config = dict(
    qk_norm=False,
    attn_scale=0.125,
    init='normal',
    init_std_up=0.0603,
    learning_rate=0.00748,
    schedule='wsd',
    max_seq_len=256,
    max_steps=4114,
    dataset='wikipedia_en',
)
Each number is 500 + 25 x the weight over its row's rms, rounded and kept within 0 to 999. Layers, rows and columns count from 0. Numbers have three digits each. The size before them is the row's rms in percent of the matrix's.

# layer 2 MLP up, 896x224, rms 0.0603, rows 197-225, columns 0-111
103:513472552475514496523502543495488542488483467466489464481453502520562482478569468487514470497502493509527455490520524526472563497459492517459517528494499507541484531506480486506526464462467479519484483477529508499553472525508498506496497488459490505493443506476504530505483530469524521472526468555496492520522519521488519499516492520499
101:531527562460505494492500495502449489485529479499493427495499484478521499494535471478519508473485542485487536493535518519466485505510521516520479495477508533510469482508454475499505491479493488505520522512477519546522498491480565485522499502500446465506464454485469538467474468494503456490511515493511466507500562480472486513538534525503
090:492505499485469496516519538517502539480448493517496486454462507502483526540511510477541522510521548478455500488447506457512474530478493487506495497503486518521450485457456476490503492512473494509504514517508501496491482512531488519510546501518480459476521479473514507484443545533519534494500501509485496503550524504549499541500494510493
099:468519461528479493503498490464498506551481502504538517514486478502517475488514513489492492509501503532500546520507474540510520497473485508531513467523513507545481537508513515500488476499537505502494501497495446526489465430530474494474515493473466528510521494473494534545541536513491478544505478538535552542499465482505518506489534480475
111:528550467520453494483473512516550530519500479492509465467528514506508521470476489470484499517506493495466492474470494469520522527533521477481509498573492497505504534501489469431542469527523499515551482506490515564494462516499482494492500481494540485483496497540463437510530488484514483521486517529496522519466464550500491507491532459489
107:495525515492529474491423486479508482497507479538476491505465494480499521452510477488523512513506504502496515436506464540544505505545484524496506515524539520519508537490485489479511560482481509515488515496510465504469453474548529480476501486494450480499506534536497497519514500516532489480479498494513491514493536480496499468509496464527
098:514478528500525524517515458509452475493475565511490472516493508513493478482524498459470498483473495488503514536501433500490486530504476545493489566510467505535476492532428494513485515492478507489470493514513477501461518483545517504491472510442515560535538484470442506525532483514508514478465505461478519486480495477479550484513524477522
093:512510488518490478453461517538522490553488516492536507489483553492495513485524499527509507504497515511474498445486473511544533501437495519501518503473556523499522498477481508537469480524484519478541482479475506534479534506502484481505476506507474544471502515492464496523462513486536503471540518551504510522505504540478548486492498518493
099:533526531500501496483513511493469508488457496469498498501470511533502519526514442520490541494506484481527520552473532529521496515467543474511497458476498500482497502466503532495527495514497516538524509527501468510503487447539507516481491489530522544450485496508454521538497522493475525538490522501488457497474458506535507494495446497478
092:512472507479482499514513498519517513491504504508472538517508544531487509509515449500471516500486489500498457504521469501520506458473550473492488457481541505483471546445479495522515455526466457507476515574420512493514514467474527497511492505493501530498482462505498537508485451507525505488528498511523495506512504498514481492472474518490
097:500503498474487466519457492464504502538511498506512501460507511501474485498500504513545504534524535466520496510505473528475528504494494485514516555507518521509463522506521469464517519487513538484552504512498508476460543515484439517501495508530478510478540479457479459477516541485485456551456505475501494522482467536578485477510517463483
103:476486511496486512471474547480482523502494515523540467492508474551495490480486478524482516504531441551505479476481469521504538491491493489463505527496486522478537555460458527478503512497516492554501487523528491515510492483479529486556522502507473524513525461539539495496454492529474503472470559499492527492483499503526498478521496470495
089:513496456499513496502496473479431529454482525542512476484482506550511503511548495478472499513512468454487499475518500531514545498498483479535514497498527521525483522549516532492513490553512508512500538529449482526510484501478507526516480478493540532518554511474507532489516501500482503491461515486483484444501512482475493484477496527517
096:524539546526488527431481542507496488519455508441503530517443509502473507491490513468480501444488500542496510541520522509533495492487493478504461542483509479522487529519495520489495502525523493512463498498518480496534518481478513466534503502503524574461493487520490460507540539493539499528522491488499520520498481466494492486542513498460
093:495489518450509472488492549485499533506503531513469486500528463494497462493504491510494521504479504515504497530471491527532486505461481492508490507533542498509492475496472501499486477521478514482510416504549508487497466500525477502516547474523485528535530502483516447503499514502497461506534499470474519501489492483475467498551504428501
093:462511447482474531509495502485491509504518483487525503523508531553456521504451487523509483515541482485517492481483530512515497531468534453514502525508441585506537529521486496461473501494533505455475482518461489503507514503497503481493530547515514474491495541495486501471485503485489548494487501477494457451470490468456525518495554517468
090:522537452503503494532488520505525460469487543475513500532482497545516491505486489469494499448480478503514494508460444494505497507525493571491485499475475502527500487510487488507511482520491571518506462520486545532489515514516492548525522520481505538482488492524495483486470496507531511481561538509493495540465492490484507412492467542455
094:450494488475499477505494533481528479549525487480520444505516484506474540474507519522437530519502528508508529477540484478489525469518488516485479525477493460479475528493482532533524481490482522519515528480511470547511467471501537472525543489515510471484478495485512540485499495485476497496481533551498546495482522515502461442508544534505
097:529541495493511520493491465491513551513469441487537501462497446516531506520524510456477486460492486523544516498473527580501486531528493517512505507457490512498514484481516523550518516492472528512476473518490544498484497507493469465525488477456502472520519462521516532494461502461503525480487477491506525507511543532466523474523476506501
099:479475476472549509476509428505516514488548475476477508498487505529502472444498549518497481498471482490531525501506505500494524510530507507506475518466531553541544500502492458527515459504463558486502447549454446476592478507532449483507492480489536513524481485502478527518473506524532505480538527480524495506477511510490450485514510478549
095:560495489500510440516515525519525478518472501524528530494504508501493541492525574499465514497461488487492507488495497487559508501534463436461508522474520486485512533490533468503523504513493510467525454495538488503473478486479479489499479473490469470481481523491510524516552510513494472481521506463505511503547537497471475479524466461489
099:506537513538492483488551484500500523526473473500514534453514557502507525489546522532533474491507489489467517501531533513526499522499507492549473501465459520509533505526496508455491465547454511458531442513493512466474467509498504510512533503499483502482416505464464516507479491540511482518477530494460492508525522514456455502526506503515
097:504505512545498511466512469545516502489465549501509512516506486478484515515543486554474489468512520492490518480477526486490527439490475535499476482468510508487487492520504522566503509484503473473449426479524475497503537522507527478499528526485527538504473498482504475501545504494502519517480504484486512476505512532525497547511475471489
099:507484486482511456488471521489478455466491464513504507494536509526492562512455543478472510505504484511465510518469529514506499500544470498528521487492501481521495538503512518477512469517484514512517461446473487519499454497532470478514531505512488475515529524457490504524518524518433485450505506534490526514522465515490449437500507471520
095:495463540516489488532503513527544521521520474524471495508490535524492535528494487496462493490545578502507505479537488540497498469485524475446450521523502509545470509466451483508509515488535498504507519453479529485518455477498531480497446511497514510467496543488500476535454477479477535534463502534463537499506476482456513506535523505478
092:473546492509506511506504475501456505512526486487519481491523519517475498515521498514444461507481500551548532530494479500503513486491489521512515480471549551539441514521486492520505500505514499497544534485479512561509501512468521479510464476524493497534474522512509453518460530473457508488451478488516514498501491539536486482501474449501
086:542490517489514484506543503511502494453518488542489493487529512497529500511541481539537505467475508449530515512481481515502497479530530470502496548519490485529473509498493524489533520504490494528475540541511428521446505494500508508504529496520518493471495498518485480438496487473523528492478531495468514489488499479499473548517495516568
100:513442549494524494499492484502484534492529474488514471477534528478521500555519480495482495522498533520484491480507521496498483497494517480475512495523502456499515514496483492476560480471515509469495507467477432484543482514508485563522518507490470467483471534470531470493491480471540518511491517515501497502455508482508478410531489559560
099:538503503486472478481537472522515445464463535527498542502478485471475514528492483500519511490468507527468500484504483485526484478531430499516477476512492535521521520516489561487522537494491510471502523512495479551505503498523520533487493489508462492540509518481443529480522531466453496478510533482534475473509481480490500499509514504532
# layer 2 MLP down (transposed), 896x224, rms 0.0604, rows 197-225, columns 0-111
099:500519501504521498458516508477506511484564527451534527524498514472498517454505493504488508485509483516495525517500496492495523471490561489561500472522515460508497500475483514511496529517473495496511546500478545550511472495490502531456494496506483513462513499539523490491516497506493455524492550461522516502509486519493500487507479491516
099:503451496475452490467533460516524521504546483464490493514502471542534483498484495490500517485528495506548477471495531468510451471517510516522460493490485466492532510469539454497451488493471491476487467471529530504543510464475491488503481549497517489517515529488544552473508526482453541499492477498504487498538491455511526478478529513518
080:474483483488503536477508466461512497535508539522499531488517462491499492484513470502473489450512453549518469532506506520499517519526475458508524530509540504499518535491540506506506503504517471500516499527519508487511512504496516455503485522492503517511511486484495534494525509456483496561470477468496475522454455481492516459514537493486
099:509505474472496485531497515513507508458519478508518477520505525464484521509506502512535486508497449474503466502507524466462505509504443508483481491517465488487519440518459467492502449523506483491467508531484547506492527492476526539553536469515519493482502500465509493493522438478483496513543502494495473525483534489497461521542530512480
113:494543528494482493469490478507472509516530476533511527464485488485526494452493495492478475523479503491535487502528488518533516503490495535557470511490515547489503484488468473509507488507528518440482472501496464459487526501494486496492526491526491501474531563507567479512490496464493471478457461520499469485486558543516482475475508542532
106:505496437502512550496532510491526483521513494518508512470483520482515457536534480514527508530489486502474499494471532516486478521466447481486490547471450540524496471515516486480466494478480519518506516527465516476527542544507538470470543531524471489494479521511504489508500506474498495536505457479497474496505520550543476498472506446500
095:439491481497503483483484495488533474494523475525465520477470470511469479498538513517457500526495476509503496541500498496561521479513526496548503484517490472506492499462550496507494447537516506514472528517499555542446486492431530496541491507528478470506520470506496503475490470537525517517514521539514500502533487512556484496452490483481
093:505442474469521472549518473486499488446481439489514464512524494504518463534490510502482513499514473535516528484505473478492494494506478489526528498556492496515482522489511469484528545478514543516545486475513523493499552469511493477503507491513468467569562491465505468517483468519526510511484487503498489485493464501454495502522496483502
101:511465530513479481523496490476551484532486492552496530518508470506494505532480516468523479466509463477466514508503504495451482560508509538525499495489477532456509473468458498523480482506512515488511518478505516476560504465461521499552561491512496507469489491499497538531487475534455454489531537439552505518493467506532503496487455475470
087:520486524488517502513505519473487459513508504509533514518520514492509499505500524538494523509513489483488499402446480496530509490505463524513530516517487525473509460560517486457510520470547505468512521467524471517500504530559464476492503511529510504525534499498509484504476498476485469493485498512501488470504503558470478520470513463504
100:484516503511497563495504499525489474498508493490489525521524530506503511510503497503532527516473482521526472509451511447500474500454523512500535463493521525482493477470513525520532476459525523496430484503490474512532491488532561510478483536465546502544495519504524494546473517488523492461480524484515486475447491525445510497491517525510
110:477493489520498521462503490519522508482515491478512496515496515504545550465480530437535527482473488519513484518497524508503569504500511480487450514486494525526519450492515481487486508493490500499488496481469490517509503492524480546502499455518516471488496506548513505516491486460485527471494432514514470506531517528498506532490522504480
096:471539476473513514502522530501530484509497497473507509496548508478445503532485565466540478534509495491521505542490491468495488509528495501470518502469464495461553476465508517485473493458490479490480496471525459472459496520558490481506499512505525492476494529541529470490513466522482498504491505517487473507510485514523462514533504500495
101:478516510461517527516458525533518513494468514502533489456523503518516496532554522465532484550455518509523487492532500496497485533459475514516482506508528499433508536483529497485504485497497484571495475515491497516518496520523506497474491479524491497493503552442517494460471488522495491474518508509470460497511486486498508541511530479494
096:528512514563480495501483483494515491523519443542509510494499538477493497476503457541510479533504509483503471536500485485505515490558468490496524524478502500499483535508535510519518536508521491504476532469479480526531491506524562547451494516505531447475532532522466521497463480457548490477486478529543499484556515502454550491456489512514
086:506458531461526467497547499501460499489501505556518457502487470488472475513507521484463492498477509517506539488502478493510475468528527532518508457483521485493491543490492453481570501559507460544473419537495498507479518491533520510487519504513447498493510491501462512485505503455513501500527512530461552517468504482468476503495482521490
092:516521537512523503496500450436484518505517519507526482470521487466481542471526526541504521520505475512453543503532480473469514516500467512557488510480504481465543499493501519494485504508580497506509546478520480474512517516495469499488469475488492465471501479494505490518535487498509535507439476488472488504529507496532509530534521490493
095:514506527447469504486484504477492468416504552473503516462511489529534479488456469513535509535471516534482494475455488499488532495503483541463518519516524453519547465489516529478462539487535467492521505481526523506516525513496574513502539489523511502539484464521514463498553505526477502472537489481455485490480497526490504529517488469489
096:498487532515519514470483493545520525476442511474465500518503508507501490485538472534494475514578534473497519516481489507524495534481501512486479523496526464519522535477470466493488512498521456485496488441494473469494513506502510503495533504509482534496480529518507516463523509502534507525513492474501508518497492506538552474499519462461
093:582480539489479475493469513510533502516476493481506480512507483484530530506460495511476482512485496508485451499473495495520500482587515524510503455535504467485491520516503501487543470508523488483460540481529480498470483502438553526461510523481478476482513486488463524486525490507497512501501473528449484446531506458537524477526488506488
094:502541499498519547507464516522480514509528446498427473527461553472477507501442468495498494491494539502487459532535501518496558523500500465464502496533532541476505517501495547525476524453492516501524508455492470501496499506451552494467487528528472524511489503497495546472514505483508503516527526523505507513471494493531513465495599502520
096:511523497535475488422489532497473499471549471522517515504518500506447514489491480515508539501489500492516488474464514493495540536508522480476547482479469514504533490520503516527491479500518469545497483518499501469474517447502506488494481501536454503510467473561500473490517498496542488488492530509510505519492521500478540480472489507493
097:512489509507478458497495525538465467481514499516549490511514488517478522505456496519505537465437474534471524536491499481496510527501478468508530503498518501487516502494506510502517435506513492565521474499454463499486519477537500495483479500516494520491546520496535497490509516460478486485477524499527502502504507465503506490488497519499
096:500507530459530526484505487483515513504505474448504450490517533524492438500562470487491510470478529516530500509472481494494531501541536518492485503529508547508537483503498468499471511486506518499512529496524506519500520520475448494537483470453489518506451462517489522518459471510526483506469505485529503496531487529504512533503542455532
091:503517421499548503490528496473464455450530524514577487498514485484474518523486534483478537471495466528492479494501481468460503487534504537518501499482510493489525465508471515515542486489490519522508477562507520521489549489509451544486529502511544513520498454449479482486514510487488477527527472471479463480499523488506473529468465471500
098:500478498470516492469505500498516510490555456507507533469512539484493480517466492530528512499531512477505481494482503534520508467507521540451519502520552544455516533535456535536500521500486461484487465511541501492517521480510508503477538509500479466464507509482578453555491492493485494453508511533501498524476460446524504511498506476473
098:504533509472490461517526497497471489476488500469489485510521495489434493507466556535497498529514529511540500491477475490461447469462462462457484459497520531509563526500484530500483502512523474510537484515490484478482484528517488522460529512509517510524470489526504487496524460485473517511491524522504466484495512494470518521514529461504
100:483515443487428494551497513455489479523550467465447461525442494519502487504468471494509502493484505474497465499466538511517532501498502478493476498484476503516495475466524461506493480530459478507562511506506577531490521491476514496503513510468473539494524512544499492473527513475525494507505480471501500500521511521466501523536491490501
102:481509488488506505530508472515534515488542521526437464479531476505548472502495514518464535465545441497521473472434504496517507538501494490511491536496522501463480523507524474506513429510466534518508462503491490530446499519516513462513494512492517467533480499468480510511516515503511479509480499443499472504511515549520516531480463519496